Part of a small language model's weights.
Size: width 512, 3 heads of 128, MLP 1344 SwiGLU, vocabulary 35369, 85.6M parameters.
Training: a variant of Muon for these matrices, 955M tokens, 7288 steps.
Each number is 500 + 40 x the weight over its row's rms, rounded and kept within 0 to 999. Layers, rows and columns count from 0. Numbers have three digits each. The size before them is the row's rms in percent of the matrix's.

# layer 3 MLP down, 512x1344, rms 0.0737, rows 101-245, columns 576-671
099:520565489537488441567453527545534556500529497499539503560541489481505469517450584512510516475534581428470466487609509528457517503505563513503464514487572560490571496513525519481469553520517447507525460401491511543549540473503492496561501489517411519458392546494512478571521505459470485474
094:523512488456510491430491506468487549467485547514481504452526511486533536498505490514437491493438491497493490492578513519490496589479542546555431501456532531495519439561536496472534576472523452515478558528494498534446542486605465536536517567465507495465510435621458547530523514517479562461
101:548519481481484467512455478537468392549518480530516507472462529585470486564489499491540547491593487470464501493521591497601575509484536541527512522478497418481565558476520546444507550476599463494561503483538460509484517471455521504503462422484554472473545556502501521511509504415468486506
100:477520478478495473490511458473504548495502482559439539445506478557476534512537496566509496534495438530511506425438555501477502503497491498540448422529483521473539520492484525485496522491515546497528569522505521502541512466463528579502530475555490515440542523585521480506502444506473467469
099:518508545484544484466528515521482516570586473460485494491503567573509505519497538439535453455525510515545527456431493554513437491524480526538499496477494477490481494522454567503445487477531433453490497458493478463464520467594512484534471490571493538500457539509478544516482488539517459524
097:473497543507547489471434541476427523513460519473498643552565493505526506488467495489474499556549521483417505435391422528481526489495515466567388545499521428475463523430531557489492484462507583552406535463589543528524508500509494509481539461442562531547455510476540492493528485481463561543
095:475472529478528530548517513503531499443493482535465546572510524508556501434488541536548544502536510509553500515508498519539580484523544498486482521538495465461568514495513515533518496490457493504526510433452511459471483523507528490463486493464463511578550506444511485454465473481473539484
107:499471593522488517515504456437516500511424513420562458471473512527521456539547586480464494525504430538507548532457483536443533514438519450511499533519542503490528510432544445533523522484471552492481486579362550506480533485418507460510504556474564513549531547493538566519424517511474482530
103:501416514551503507479554484573491431516478543544543443544570375497448511557489469430564525524526532527463445493466501576526474523458534494490493495520497480529465470449474498499455512437497466545538475557525453476510517525506463506470479462587496522546520483533522508521497471482519543499
098:439535477459554491540566501524565562534467537405560406487532579480529542552472504499529490493546497514456488503491431574542507512560542446503452462509516590508509495534451529494461534569453500499529474486551491463519479482537488539481485439454530512501506541485553517443453461453518468533
103:559468566506444507474438499478483535539565466493504492476490536469501483464447418509475494532456470448543524524442470457530509480458489469500490504509513539478505530438487491472511485442523614552472564459456494488490561526543502554528460449404576480552496457496459510490533400416475621515
099:530541501501485533520424446501557471536499497532509506516462529344475531456541526538432479455454446495558587484449490493551453528452452542526487527536545565516514477538529535490568496524572520518592484465492537545470488502508523474482514520550430474489450521525507486456491512576498557503
098:507422461481524509496501502514519564500457512496446515496544498517556525507466431516545443578499529474452435503515465528461453456459528538484512471484523450551507526509513466542528499520518446423456476549553533449539484469493455475484534500553508545475533589559461463479463559522499429498
101:471452513446478566523543503541529548511506464532501503491583415485537525557477502450476478521501523523480507561513536486545525566533531544439475530508578506535523477503519542482413532506502520502603397513518479492568468512511464428484474546498498495495416493488545551474525508469476556523
091:557584493493422459493522437474437468469470504522469480512473513475531538468528537424517517559575516443498481440444511511452557414482564566550541501510482494436520470516529490434502525447454513531447530517533451508513484546517505516442448563485518534544600427498423556427510547567524495549
096:450478539496573541453479503563549518528590474524500492459493536500505515490431481515455513481568497449518518502475474412483449471470440470460511542482439481510486454513515539557442517523516473518495507485493465414485533488509486422479495469447528505513478533558430537551491472552563354541
098:481469421428473529452429529516507535467486555471498506515528519481481456496414460529495463441463507416454445491501549528443500537497410514513542490466514497456494480472505480468469542513419524487433513461539492499497491500514507475539488575446491520554515536464493432527521468507499467542
110:450552530512524482574430506468478486481465540471474529476548485522511554548474466518487533572576520585497510496579414564499505501519543525511477467567445450491474472516476517478444520486450400459492524515490444579525444487476502502497480531600436445491467525514473518527486465573492483550
097:486536475498530542475458454495564484537513475519471510505549472538488512514550480520462529520485475482494590432414499443543504523490491528516492532423489519460568485484506547553478503452494560551485531520523566503478471540511519476482521507499464475494457526472481502474559557468516499510
098:533555543558488546444419535480437517444525513475525515454522515575520555533444474498435443505561512500565543371483452543521512461501505588544511571524467499489478491494498540465548506539477409497448551502518539484555507518476504549466417483489626479479536437529446548490543529404514428604
096:503540440506469506463517498542547518539558554508511483485510562576540500542504545453571464475499517518557511552528550473495549497435515549392462562483512519515516538534445484528429525537453528462525464461453507460477568460543470430550552420490487550459407471437452487537523507517487517464
096:512493419457444528508487534488499503478576493446507534499563532457435555455485484502549503513555511489546534533446499424496474501493493458520453482484487413541546488479529494473559509457430505446436527471534506458489469456535510536488505509510536586485519456563423470516516539491442408487
097:525500481472537546496514542470537501497538507488551481443485523478517508375524497537529503521468496457468516517542526515548500505556484522486480525492549467502508460465395465523486498520504575501446480504514489508484441457564505508505433392485500406448490506572478463522463479453540496531
102:515475455578478536506548539496516457546492555485464568472485530503508504554585460486508554496480515464565511545464442492472499566513611436464531466454491516560509481526463411382503474519405554537454481526530517542477499535516517393531497597480484472513449490467481524443536478432435486500
100:505543574514501519515549518539470539528524546384571482539474561495554500499470462441461548444568519533523524580475456511485533466533516507509522437515512506485548472540603548526494479529463556471548452448551555492521502506411440486470487540516518464492553537577402515545515510526499519536
101:462634481498491462524460462523510518444571446451483584520527501433520549508492511525484456560519478515508516494435406571486473505559494476448449469456492503483563508480468400512545541454573563466508476465494461543468442460456510578461504523569440501516531429472506506484501454460473556521
100:454551494544560505489493486500503560460449512541491552557438509424453455467428549550572472492436500446580537449502529539499546481473516462435420491525533567567513474536535489510461604461481482536508539464538539422510502520473520470498502478454488548537437465477472473502577487534532606423
098:532461496481530546521463496500502532483479497433519508467417502463472533543440513468521466500511512515468475501468458552450486510459533512543574526560430405519493487481485473496544569482560448489525500487536459492472513484519479564508547464513428471515503531457475488490487481402488546517
097:490410536564485513521505488570496554521524515551474494493480523467541540499516431522515508482472586545453461495524515506545542472549467516532532562507515458521471450515592562512510520517527489611548495511542507444524505480482479523529475523468474499512484491503628432558494483521435541558
103:495576545475529435532502431436544483535510513463456531556504533539454548498573562528533463472518508496496521513501528526577494450491530588595501506465545493461444494478523481571488464433478505555562419497488506549470560459512527571496515448511489477498476461551484515522484439525510508467
101:524524574527511458570538468508457449545567512475461485595433502496476591502434538484457472505522533460492469489442458536571522475498487491487594521549463537521445498522518518575493468603478462553544500489454528501467492548459460527469458544466524465465506533474574498504512454434471482528
109:445540541438391480516512547498523509518478493441549458534510499476526509540496469532511543405469477428476566519489510487563412418449537520513472540502483504514546526469532504460531469471477540482603466468487440593505551520522395508536479477466519540511512555486443494454513514525519487453
096:482510552542496509563494484553521507489545545544460577477486500464478576560505446534521510581499516478511466522522489539524506491480491451441539494484539517481535508492491536474467402460469504466542426517505504541488440498539523468556439541490428486517446558491489479396445474453427472499
103:468477497495462516488456516568482504469490516490536496493512506555526411485520488440487491444465527521499572527520478507510539497471489553460438534603527493429558435520529480561523433498466507441528466450511522518488463511491539432511465514488516532465576582510497508494526427506480480499
101:507526466511515532580517513500485456424446531521419468480479501526545517462469539473480433554541424469476467501555480467457468498602502489531539443462464522522458455481449515530617491534456437461473440484457501463496438467498517508530476564505482456478474482448509554503458503526525457560
101:517547447497493465498476401509486464529469488484476478506491429487491519509467493479448538392563450460537490563474458491520507476511533462471403512458406462536450567474450446458480520531486422465505499476476428418535527487513460519520529421472491531504510580514472469485522533514496518524
103:466556593479458481532480489469442428471401479481556485525451465397452460500448503465557528463497496571439490503443497516443398479443482508471543478549506515478404521532507483509532467545528514557534509460463558539527495524485523536514516496499503459504495466506458520536496566511477478530
100:523474454545501510495502466565519492505520586545485473506454412565540448456445439522445451487483471494458522492573527489500505521479566552453455516565487502514438447511524531521521495560498443526385491508513515599521441507560451471511519556472589486485504502534494483504489474490483471498
096:491516497442510462591511486542533463460513516429454513507486532401450481401436531470530516510550509519505484491518565507492475575509477495506452494527546526487466556428505517554452556479483540499561492527453495480486450518467543557488524496499464440520515524464465522510543536564519448416
099:446493546487525510519470513492459524566462529449525534466454578572509496542431540500492493547492515466510525591541581541503489498494532551449449529474434534551491568514439509456473509504545416483460422478468438482446531488528412489467464468555523531524472428502485535522547588505441461520
099:471506534511459565471512518500489471531553515466491479489515473465540490518509428470450483476519512537467507510484511472519527584435486498514496517484488521488446523505490530485447519466475455511498549507569460514568446500441447447513465431488536593477539511488513502540485514469524417563
097:543469501475430515474467440468494531519533481515515496522454522481477479434459480498542518483468463474517458495440543532486535508426490505476512522476554549455525473519478537483512481515524492540562520483503410544454584468501510517487460550538500502537429527474563537471461468538531529524
098:455535561533468544543483576485464424486541463572483556469504435443487538542544471496532565446479486547579462504443472466481570482508515526486543564537470470561524468511490432496500459555505425462469576531464552538460507477492498451488459511560436468511521483477435487468529460457489498405
098:505530509463385479483460454499527477466466496517519446479482389496517526490533437467549475487507533504504531514458521509513462527502541474481449590493470494501534493421480552468557541488530501445470533454442491518433593487471433558506503510486479530531487498512490497531488447513456484565
105:439562481524450559435465500469498448551468557449420527525493475525484536540501539506432474473444508494502512531412453462451547476535527561560462529515526442564477525500535473552512527530478555503469480551503562538512481494556453425469527531578451470555413487499399459468485540451449524458
096:411525565419499516553499495510442529503494495523557473494527537424537445458446513503461526451461473517509505510520568524531441472458489470539523527557509516494508482472459545562513482526446470409491412485554489472446474444499447472437552424535508544526555430506473484446549535468554463500
100:440490539541493554568525512552601564511456532466565398487569502556520525541429487483457477496496549457532518434502473542537549587507499440496473465437554575509525479566525546542500510586457477529578474489521464540488444493521463439501526489435464489528453576400466512472464459546531543517
095:507443481496480614500449562481635466427456478474501485532438527418498469540521592531583499481467531429515525464518494495484500451550616402484455519526518506516454558449480396505442511503525566515567384591476544504551496564452481495568516484536490494491461506503487473451449426432463498574
098:517560435523472483441517434493521530519589577538489403424519488521539575537449508510487499523511497498498493513514470528484481517538544470493503489543518493521516447567416480497530499552484447528477632483468530563465467458542533484569532527493447475489529516440519443573473511555499496584
100:487472488513541568490526524499505577493432518527518494436493527555490469490498478484528430527493481493447478539511529526493527485500500453465478490502474535542536487484588491437521525563481444511496482537515426483557477496476479467559489500524486526544470533467487568479557504468509522486
096:569488525461483514523491505427492584449464528553513505499447515481494504472497544491505450515480474545468485448408494521484467455518469594481511548495551456473420428532384485486494467507472511507541451486526586524519473538526528523472451500446467470524483532512514558497475496553572448490
097:458518502516461506517463463485414555510523448496517522560552499515466482430519481476507444519534522535468530544547496515514447522510476507544529526503463424413455494521429442457440538524500444463478536479426543550499568526542469458484471511520498465523565476555537514528561475530509462551
094:472590457528485473536511539585494502421461531471580514534478374488468504490544503458524468529490524446557536551544539456446467485519524531517419508441472519464478510484516493419542542621491407470496487549465528499503453530531495523508541437511425460448490459517512525507513475470571455495
101:542469527498472515414460498448452439467478480605484462478511537470500454552447502505464495510406502477508496554429499500549444489485529535516466482553488534522510517429533544506551540475492483487470523501476473488464568541431524509461449502462543554535576582531476461437504474553483551468
105:536538501503484517527549546489501552545443459560488491467505542443434566568467495526511466519535470453516536558397483456519437493471521497508442450520475470517492461468486418421480441478495495542452459514530519493530507512501463449516540511512483543477516511569470450460450494458500421467
095:544629511475486574482456531481524427441483529504530513512431535505475514491489496514501568511497517520523489517416477436454495482487433539484552459455536527486552439516424520531529464421474567491479440439514547499524585476418534525499490469500478506508551494453559500534556527507449475457
099:490376541511470556476492548438460470509464513454489424578474610508506499471495590507490536427499496471549581533467482428461534410513523478580476536507542479481507530518492552505464524512494431507556551501449520564551558527507482537484525503501490533544571468464511506496538504520481483440
097:483495502468500478534553517492517538455509523523465446541519513534545501544481497516482454519530557538537523515463486492492499470478509466525399517543436442445490470501500509451506440496470503443469445486456557530553570467497508530481488490570505463558463532443572554525471474498526538582
107:540430527450482463561428424491434525505468453463490493555482457448486494479502572571487457422464447494488460487473521481494488537540515455485471508552588518471455462489457476454572481552481535461502576501457493524399608506530455547464514571434452452525567503439519532519507512499488516492
110:546457493503453468435499485493481389573485457501527508497483538476516501508526471512422509465522541507478505559517490493524549560501489424535537493504458562497534619469543528501492535485497456466539542426542500528383490502553448516440541470452530571472509519530455528478499499573521496382
097:489459527503558524515566493519512533581509513409501558497493510522463504503528507545503542441542544512536478523530569464437465483507530529555537486494402454482528507497501572499455492548471497471459529520457464503477525527479493478536564526516575594471535494488536430496546571470509454485
105:539469514502553531472509526456493467529449491478478499469484502538393485476455511506467492495609481453500421463474510468514501508519554470472478590525460509601496535538477458518490558523534551486479448571504484518509519468541434455485487441450485455572461489435425447434501528479436536554
099:536479513492602543466406452493456479509561456446515468522479583550464499505527495536451466499466431484441524531531499507502464468543485503487516481453488470464502461489500580523504459453504401505485505505494381465528473534416530452524462515495530497490522498414532541548516573482526585499
103:461454518487457473561524533574544479447529587530533500533523551500503460461571451430512489418512519467489573487363518522461465518471485465449462534563509542509491496559465460474564479651496382541550550490481531475498500531426488477514513523514570447592445474486471527528482459456495481515
096:505543465485544466458588451492528502561474511474455595487558572499533497484472591514575477558577503488439434488507562460474462457478545481562472537464502487467455585506491542505445524454453492476544491465507479500471460464519495499527476485528456550488478457523500555491528503493485511545
091:442563442509541505463457509509431480549465443496558499494501497446486465523545529456488505522494512479536501464495547475497401510453497462461515588469518550521539463472472515584520482545488520490459524415457514496504500496490484463483459496516445523553505521551487472483551548549561522500
094:508509556510489503495511481565492526506457499470507453503498513519466459451532527539470480466534501530477515444367543496505439467574476442549471550474503474392568555509434486519557513527459536492515492461416532606537510477541435482431464438470481521622431529456466528528503549560529542512
102:533453471526527542457517494487494504453428526541448530530531554506522435480535602584500395535450468525471471459457486517412462455441490518480550535462567518437508479537502494445470524534527503467526543522498504468489532459529505542487485527600598568495546571478506372413436570520491499462
098:436403570547490465495530480519487496513476523503439466461453517504497480481451476435514460554513480508550517486588582514470576461437498500485479517484489527512468510516448507532468515553526475508564535517500370499520436529560494424499441473598435519425573536507478487526471524594522431505
098:548454479480470484520471600464459556505518441461530450502559470482521524517528503444495529493512502457490463576398460490508561522450542536528542525630477506583523496510510543488502489550496615478500516478504543517537470511514526473447505450426561499486522507468534505416453510522434508520
102:586478519430556571491496505479492497481515491445421508460566550473555519527452525553467483524550455512501450528491522535479489500492570550504593472499493484473548539451502481415543566500500451440447494458482538506508503457515490511453479537488536520455437524485479520456510519468522541606
095:549461510525493478499537565498549507603480564497589479496601503511513443524505475505518523553477468513445501514436498585510515493476500508459465522531487538555482467516480511541415405473531482613506483600502562542500490550563491567457461500495508470539448445545490505453501491529500550559
097:467441404497532513532511512536472546467451560452443540521510590505549509559465467554598500509478497450477466489464521462532509511558529480476435510496498478429521477530453465505482485536449479505471426466518544468437524517490441478489468472540453530599564602478443458452495523437526480535
100:475458524477472513438522548506502501509558540566473450474590503520512426562402531541429535504578488549506549533559528552533483571510536505517469450450478427542527530496592529488488508432493565485549488537471484556436546487518470525515491525436511473462483461562470477486416581492483451484
096:495516421495534446452519567464552502511471545526560484459511483563428493512430511472548495483475438457469563469510463441441492541389576440515482515515534523526479416478540486513473507536393455445454579455522493488446413539520480481525504538499514537493527503475424522478512426489484532480
108:429501519458434468451526482499472448477484513470527525469516513467473551541521466488468508491467472500520466495558504467525563499502491489472552498511471476472506483493529452478510545452458513506519518483461525481551459475461486527569465491552474499512514520522454510527589449445530517492
094:455487451493466427437512486519558587513537458567497549508508555469424475530467545520501510526484547490477452448521470544526481535447533442435514469546447458509486544549459505506565599531531508445546526491481536473485575523489565549461471461469503524542444423456531476522444482478537484489
092:464537550537493572478525521514534511521472504535519454466424491488550506487513448504525501470443596449438470424437446498522573439458476462519561494506505475430501503518524492518574466457527562560520486538464514493474521516457484520471479550427530477532575434503459563488506511460495455504
100:541521469431487472522479510575492506467553530443501503517457583514486477527501479493425489516498527536490487577527483547527487510459477550550338479466503545470465473493426495525524503499562450583507474443437457547525465533529441472459541500541458555554546507574509402537487609533477570475
100:494445519583510538447473458483480482568499490516457513522490614454452496524494454451467457548477509477453423491523550473548460520548466498479468514531487518452457472460452549478508430550528577544465558528524518533529522549435571500498503475418490574484537530479499460524519452511573488457
102:572441501492529522442469462564460472476460505484478549497502485498557505565457513571502488537531532459468515498473502486543468509520587512517531554554480506470476499451500476491550557512472526516476558508487515527511495609383502538493514554528465542532472466462559452520502488515496511521
100:551522549533560481517526499521569494536475409518499519540518465535506506576437479550579466550488444489470422511570514495538544525515514478506570468500491553570466523467590500518451517515477402499505413504475431414512476476482539474531544474465423512482534488514457467541450445452510437479
097:512420500545534414502537484551447488430441500536518570488478475460540535522515638444558453432539498518519443551493500538524513476461464414504460409492454455461501494475468491463465478515466565467437483460543496580479471501481424505528566525496460515483519491557463499461466442518492530472
104:477500558530490529547516530525595508399505540546510546495469540533524482469427554544515561480554500520522482442530533492568516454487520548531524491465557480429516568543547521500475480513544540464500507552502466509474549468496459474547460463451496515448549495457479500514502538510513408457
092:508489454493583446422521496499541494532458500529501557454552495524444511410501546474552482518509445512499425421538538477498467501473546522567526446524593558463493535474512425453519502479486439510550483559492584470511520485499523524508532507524541471463479569508458500465469509493523529577
109:551522512502518576522555500474559540590461513501490578569524517435480458521445580492444428474487469498528475484471459521467385578505530438476382532493507567540525468455471483516544548493484510487587442464436511458451478534525441519466503457521479477499542495453580435382501438510478579489
099:456552497502524477511440470527476525487561502585455462418480536514496557524446474500450564615496575503477441460474482527494443483487578559441482486506468543610485548498515495492443520511520532451508466533561525541582427481486573500510531507475516480442444542495577555558512510440533504593
098:476459507514506450499514508534540591498442454520541571491517533480468496530512414493490477489499471505448442417557473557444504451510510468483491514486552526500402487527431498570606560498472571569553480463588516569507483484560587431483437487474575542506569495575494534527543476508524524583
099:492543540490500467420512510492524462540495467443539520512602529442484476513478491519447496546453449502523507556437441472550443482511478538556462483494485459461523501452498481456475448420455653493524470432519511555551472478517505464492446428461516451567461502534496457553478476486482477456
098:542553463521464517523475530466504529522458494531534509518470501549482468492516543605484499494417469533508516447490497536506516593419492556447456430471499497536468528495471534544484538489436455447467435488515485450521523492562523521453427465437524583516528481549502482477514547505516487488
100:501490461479489531490414574550543491448496506408479436538481478456523476431550411625471538509547491548529516473548496503541487518558483587540460443453501447477403455518569524556501482506495474555501464538471430536553521498539504580481486524447467515540556499495532502551523511497481539417
104:569469481574499495443485540502512557433460570555564423505476454521459488492500460449484471500550531524517526525475452494481565483513431557468481466474532535425509506507483564437497491443475475505471455507479438474509467486461479443470490501487507521506459393526515590506550523483490581489
105:530518493509499462469515443455506565480556530435524574559543469576478412556524457510528478432559435500562520549480572492557505484461543556573479486412545509467508522508420470507515551500466524517526496478525470468507530464514513527489452479482501428573514465528514467471537507553515569487
104:495494449485482537463467537491436453521588528500490531494453490468523534552528568581419521468537470597566519472488517411503541506557486507515563431485508481470532479520481508496410472479555440542488447546469538457465495463501493445452520510469519481426549546466440463475458499581467450465
104:472534579460511515519532475453477476444532433450552525502507534453498428525570493450534522503524535494516448517613443457477565461539564478532499488480446534558457544484550486548527486450435567470550555555438470519546496505453482410504449477560409488485527536497506613511436453490502496522
107:471538540593499522410584505458515425521492457534497550584506484526483484560520484540433458543534484539494477513512518500513463470565471505457481523466491498485494467470446489495549515497490501563529534595542503489472559461505483514517485529519480492530529529513457486525514502444603504525
098:428551451482546503491485553539477472535459511512485526550502538519579510518481506454551458419518472490505500612436485494540468462531499482468451449425518562432547519474443433556466477475484514530551441459478584510435426486538427565473466508456524490523467499582512451448455485531480504517
104:448512477439504532459445593458496565492533538455510532494505418431426466492566530435524478454433504494498512560535492494476487443477502507481497502517600485549464556468493479470471453513468490511487485510466470506520433426477420497510505473546481580475539501484463452502512447525516421540
104:497540497505503472466504473458451596487470472512410619479465494494462558491495577497484494455459508480455485438421479455431443544513507501534488518541479435539520546428446511466515555554538487494516516560522475477434446510466514464570472548426440532544581536477535532433510488527509446465
101:464477544559501539514515494572494526519522546567504506510446542499440503500536492534544498488419560455546515549526463496585574487553487485541480517476564550472437494552475524504544487429485417547600531535440441470480521519567472437559496548406526465580477537472452533494479515433518552510
106:529473484444520510513479466497440517503591479518439423520481473534466486504533516519543536531505614527500467503515513435519571524491518512448536536509571518520440473482511479569468481587489530499538537506515501458532537466500530510477446610540510524498605452599488494531544537503520481452
095:529486500521529473459468557500549548496530475562475557456538503477525430484512496542429506485462529467447519486503504486484525563486438553436516487544523497529480466474421536454521518403544544440493467495514592509522437470468520480504520520481545495498445400603550462435501496569506528556
095:505447506462508452425560534437545431448466514540484540508469491573434515490531458499493597497528549473514525468420494508477506513450529561436435544515572558498483492512487482452521511472501529486452480501526556524557496438562492469451531591496533469484500430550435473470450489434500432444
094:520515506547465454513503500494504490493473437541518457544522506555508509517559518499482534513531562502496460531505480434497489470515549478455535505469448518521508492546512506511548506472478498491486545525490517479477460563475504443483548521553500442474525484494560535517527407489422428570
112:506447447496518429475494462516534547501585515434519460521521467535494462479496548530573441462462498510430486472564490476517460558445444487481516480527429503546563496519509520537545467446435433441543452524464507515463465540422499523580544395492503525470518440452522524558501514500513440538
101:457527525451505453531458502533470538508504524535564493512527538437537470490563502446527468459436459492525525550494470413519458517528443502461510514525459464487426463537470482429492455530512411520497485460506401546504569520501467538554478429526500441464522509523441449452493487502486489471
097:548479372494513533516471428484551474422503526544425474544448466528450577452552576477435470445488464472542462490508529515555533402560557508482501520461545403544478455472492505537496502537511556558402546508436496540459466490478432527468460616493482471451459440517532537519548463459508482461
097:551460488554551516472537471506504506526583491532516557446444468563497433549528481495537500523485503514513510498487482500459494500527535439496474597505476585576517499512429498539580515524544495470494523485494426496527494480428499487541547435556481529515467517561465436443493546511504459556
101:441516550537466543551503481480486492557546504519466611463495454506606450592485453525508417486537523428447509445477532500543463588493499506476494541509488521503457529518562526467526508565471483427524517497514507513543503472591486495460487506542572522551522548490474551467498504516491498512
099:474476530442463492555456498467493489492423482453516481535496520486476477486526476488533484530471464415440452436450524506516441520536428526541557504552464482502473479485497541540461540480566504556532580464600535446463442518500521485515469584520465469487533539457499493516472519551506526481
093:540510471516512456539563541450525497490494498517494571460480564455550510525483496493522453478529483469532508480541566492505507512451490500469467509506451542510471492478492432544457552520431543459466475459559462471534425450484549476556450451546471446499493493482497484497479478466534534502
102:546535545535509480521491545480519543500554515503481550532506540547488487453514492467444423435518500538477491553456534596523443466530511461472504599599480510497561456524560471490530568529479412512463521467536534495586573488535496481452549438473530564576476445495587498466562538509464469532
098:499568499522506379485465550534547510487477515476452510558495459533457497490481474578556452551484524443465488547537536455529459515588559515537444544495480507445569471512452538470504511399456566446538538458465447524507479529517552510515508563469496566577477488558504497519606508409420546423
094:493489479518491542562488442541460399521530474494565494543463438523443530599485473508502445464440491484552458509552546417509540505510513441501545442515556540561444440517546491483536511542524548494549528495535567499536510524495485530467478486521480454415531507482412542514538524527467503496
104:516570542533423490542556523499517450453405517548475523513566473439495483509492508503495477442543484543451566522399487512485434504488577490543540529477529519526525501520488513486511525566531421488534520464508500513533525493513497501409519522557445523487485521535496503460519426538498458412
096:531492567523420516491487497468472525492503456464482463582479574472509463520550467535445521531437513545516540462523462517569582493510547556483430510531476451474529509509442476426489441478516515457501489503474475554516479503498496475575469531512522470594496466510429514514529475529543471438
096:475481531453492480558492480555502500518536560504468490512504536558514463476525459486509435474522513592432572440491544565442449461469571500413483537463549473529491467560467520538415494525482427518423484482483517554590459517491472541449516519520522461445450494489485493476498479516508489492
098:471485470547502537429517485507512564426469494537470484415490482433518527486545489532488496465484497579514488558498540504558494524481497423530497482506511436444464469535431518426517467527522467475507526427437511508469518538481488461460580458465493466529403615504493499501489501510507516552
104:479479517537471509530556536475515501515468533532482489512552452512514434454511511494465500473531510406501557482494497441506516521476541492468464509438538448459523490505589447479528485524557442485540582486498562460504569439523481480531492474505558502510485514536518500560485550512495519529
101:465505433542474571557505558493437576503460473533471629571534444524549524460501471454484568472494540596471471531391501568499498539497500516517544506466530487527564512450538551517402510476498413485452413506495480507530542435495485464495507571539441454523478485560520493468599459488455482466
095:503453521486541500479466507488542479550448537484509424459381455610443539448432518472420437525549548494484506500545496523503504482439514508449480525484491472520480576476491496550453527561587501483530398460598530502531532471500512489505486443442472536535508524553558542468492504519401530454
094:535498453606552471493473509533520517478525446507556447571529446601514561597480487479486564548497575499465440449541493541546498466537505465498536441533483498533464445572421579558508459466558480526532469552540536510509510464526560486508503445455500468531455508485523440477501447502522479543
101:559539488506512496515487585541551482493523504489496422495480465534502498502581549462549507520458466514439515473514469466455459584555495519463562508520523489456530452490580483492486460567524497502538551490431495524467571448463498500492455487493502509473475472503551478546474482486548478515
102:536504506524552601417497558456507489522458459477546399548517435484482493521530473513455468553453556512423522485448525528522465505450503451449479471452497435551533481516558518499505440436556558452445442528561447505566513522582483527481424498472462500486468483465492523465501466522491535486
099:525534527549472488476428457510530564466481494506489538403516489549481453543555542488487439511516536507481524522475462535445481501511466552548487512574506511495526463492436475479570471509457471439519528621480542469491506527500452531502529560558506530552505472510529444554475484443493557615
099:427585538464567465437553502493456443461482555556484450476529388525570480468541524539541537556549537507574449509535568501475563544483541482496476411510503500492440477543461533517441547472570563513488477567489512450509486529501566476442434532576458508509579466456513575555506581571572470479
101:487487546554537445522484489437472507470489479525518503493475516427524562427476569554538566481481548465526429467582497539540444492492501561456438501565486503555469457548499470507485471490481536456498498493494440517535484504495522485473534554472490485587444471422468507527489454467498473479
093:466463470532515444533499518499542480523498507495530551381531404500513541510535490504516505461519436476517434466478530531478600460471513433496506549434530508522510479534522601481518496583505538519558500443640533485479494457458563480492519520548486495444521479464491498493516482517526485541
096:565517546565541528427465430514435521497456535482478543555387511545459447507514526584473442575487508487485538437498537467532500499595465524413470521514476584532540510523451504539562565482507434493448560434461466482505494536505483469551435430462529595446544495555414500534595503469535554515
096:451533461561591562468483465487518449546534490469397576504560518516481528524513421425522479559493518515513503476451524490499399537536471468447507448517421508538440506473463420504442496496494479536489583513487447516479457494488489493465551480466602512488423541422446471528539501516446470510
099:462535473481457497502502490438470513532532488498477554509500511571521438480545473470497496509468506495464573499492550473532520526479505558516471486563490440483483483471495532513513529534498489547499450511497473518532538542504512534526445516456503462445445483534463505535431474554521423492
096:506561426466488497462463517511510552551460448449537530505486547477476556445516476417503520465484484523536565561469441480513492475473538507488391468468606534462512518468474500526465465483461573565478494513465502505479489537496481567512514464484581535513544483601543519501481506527483458539
101:500535540522519434573506506444478560511526472460537547549545538467472607488527478436539512523482547456451518493414487458454502546524486438504552430459571488454524511450533501528473485499519509476560510535459483456433495546482511532478378541518521423469456487523545552539443538411525504560
103:511461494466512449576587424531604442482516584497477449532456466460496493445518492487542524550554503490499507513442585549453545471491507592516468492514468516510467525496450428547494537577527474563472563469456475523517563516523546564504424516492478478530558448515530525546501539537500512502
097:494589523477563473471521492534482542459478473525513477507568504430542486474490494520573515561502603470435420583497529502559562492435513470520537501490537528510445467448439409479463456528548478488424500543481500547483458520423547523526449440504496486512472519556516583508473532511600505527
151:542508505474509505512554557482587516455495572559517516451454483538431443510499457559592552549512478490567502392505485547458506490546439554485535469492528530576481463575515444464572454516449506469429498475554496557496446393497588503580488599571457555506483511369529526512534486530481532498
097:530484479524465506469477496498467498475550497531493584485459527462458549533512494460493481495552524481509449477545469522561555470372413538506544494491570525502511518509495552536486490511495530570505495483470558545617544519487507469557508512481469419541562480531477467442422456508482426536
103:430425465538477489576510500460546525518567520482556525482511528475531474535522482492476567542531510464491459573484438539457507449448568487461501539486552466458470490489485488545507438441491445453470536484454465515498497528517397558448506478498566508486566455517526531499454474490521530522
102:504479440488472515493559523468474509524482521484578442612441514510419525506491494548463546402471532472498523567443470511517503477483529459470495506507543540454547553554527510518436506541469612530482431436493571482533508534502452557485499494447498518473606544576510479492524509463536567508
097:455517423546507521492523475477411544504517488496482527518461554528511528511515491475512545557463555494458544476433542486536527470526535499458514508499549543467483476499482519565453371591486465461451507538544516509483552483478501565500475474489517423471582511532495543503438475455483480485
102:470495411500568537449497496484528452517479525473453397520537501452529520435518478417509509514523516538474494474485473476483500475481515464487521456467552487512524431518539483492408545499567561490403490408461590486555508465542519463467545484546506501490386511429530492414486528558498566509
102:446496548594437501482513569493505480477502447534466419524526524515463517445546451518428471451511427486550548458490476490499513470540527592602366495553509512479544380563476513468504505503500449471486462456544466512543558486491487485425497626526529560549527510490526535505511470494454545491
097:468441479538528457543470464481450501432412520486524530526587489478480445460477470455525488440488541540470534505453457464509452424491523582524493525563517487450524496532520422455471493553459530550453472498504583537478490472510455554492507517437482555476404502449505491455493509484512518461
091:519444436529544462492457536481514475478470512514559428475484482501419542547558556536533490458511436577470524485485586476450453460445432513462501433528488474577510467478498485491486494494564515455480551468548544590464528492438507437489522460509551484459439509423491552496446539497465504437
096:622484533479508583448500476460446513550519445538510517503537484504515475551512451446493515536442405509466526512503488489491480463524543427466575536524486557523446512532459482494518520513521495478407455543484458486491475485455451459522533478494562498545442508464509526474567472512490455558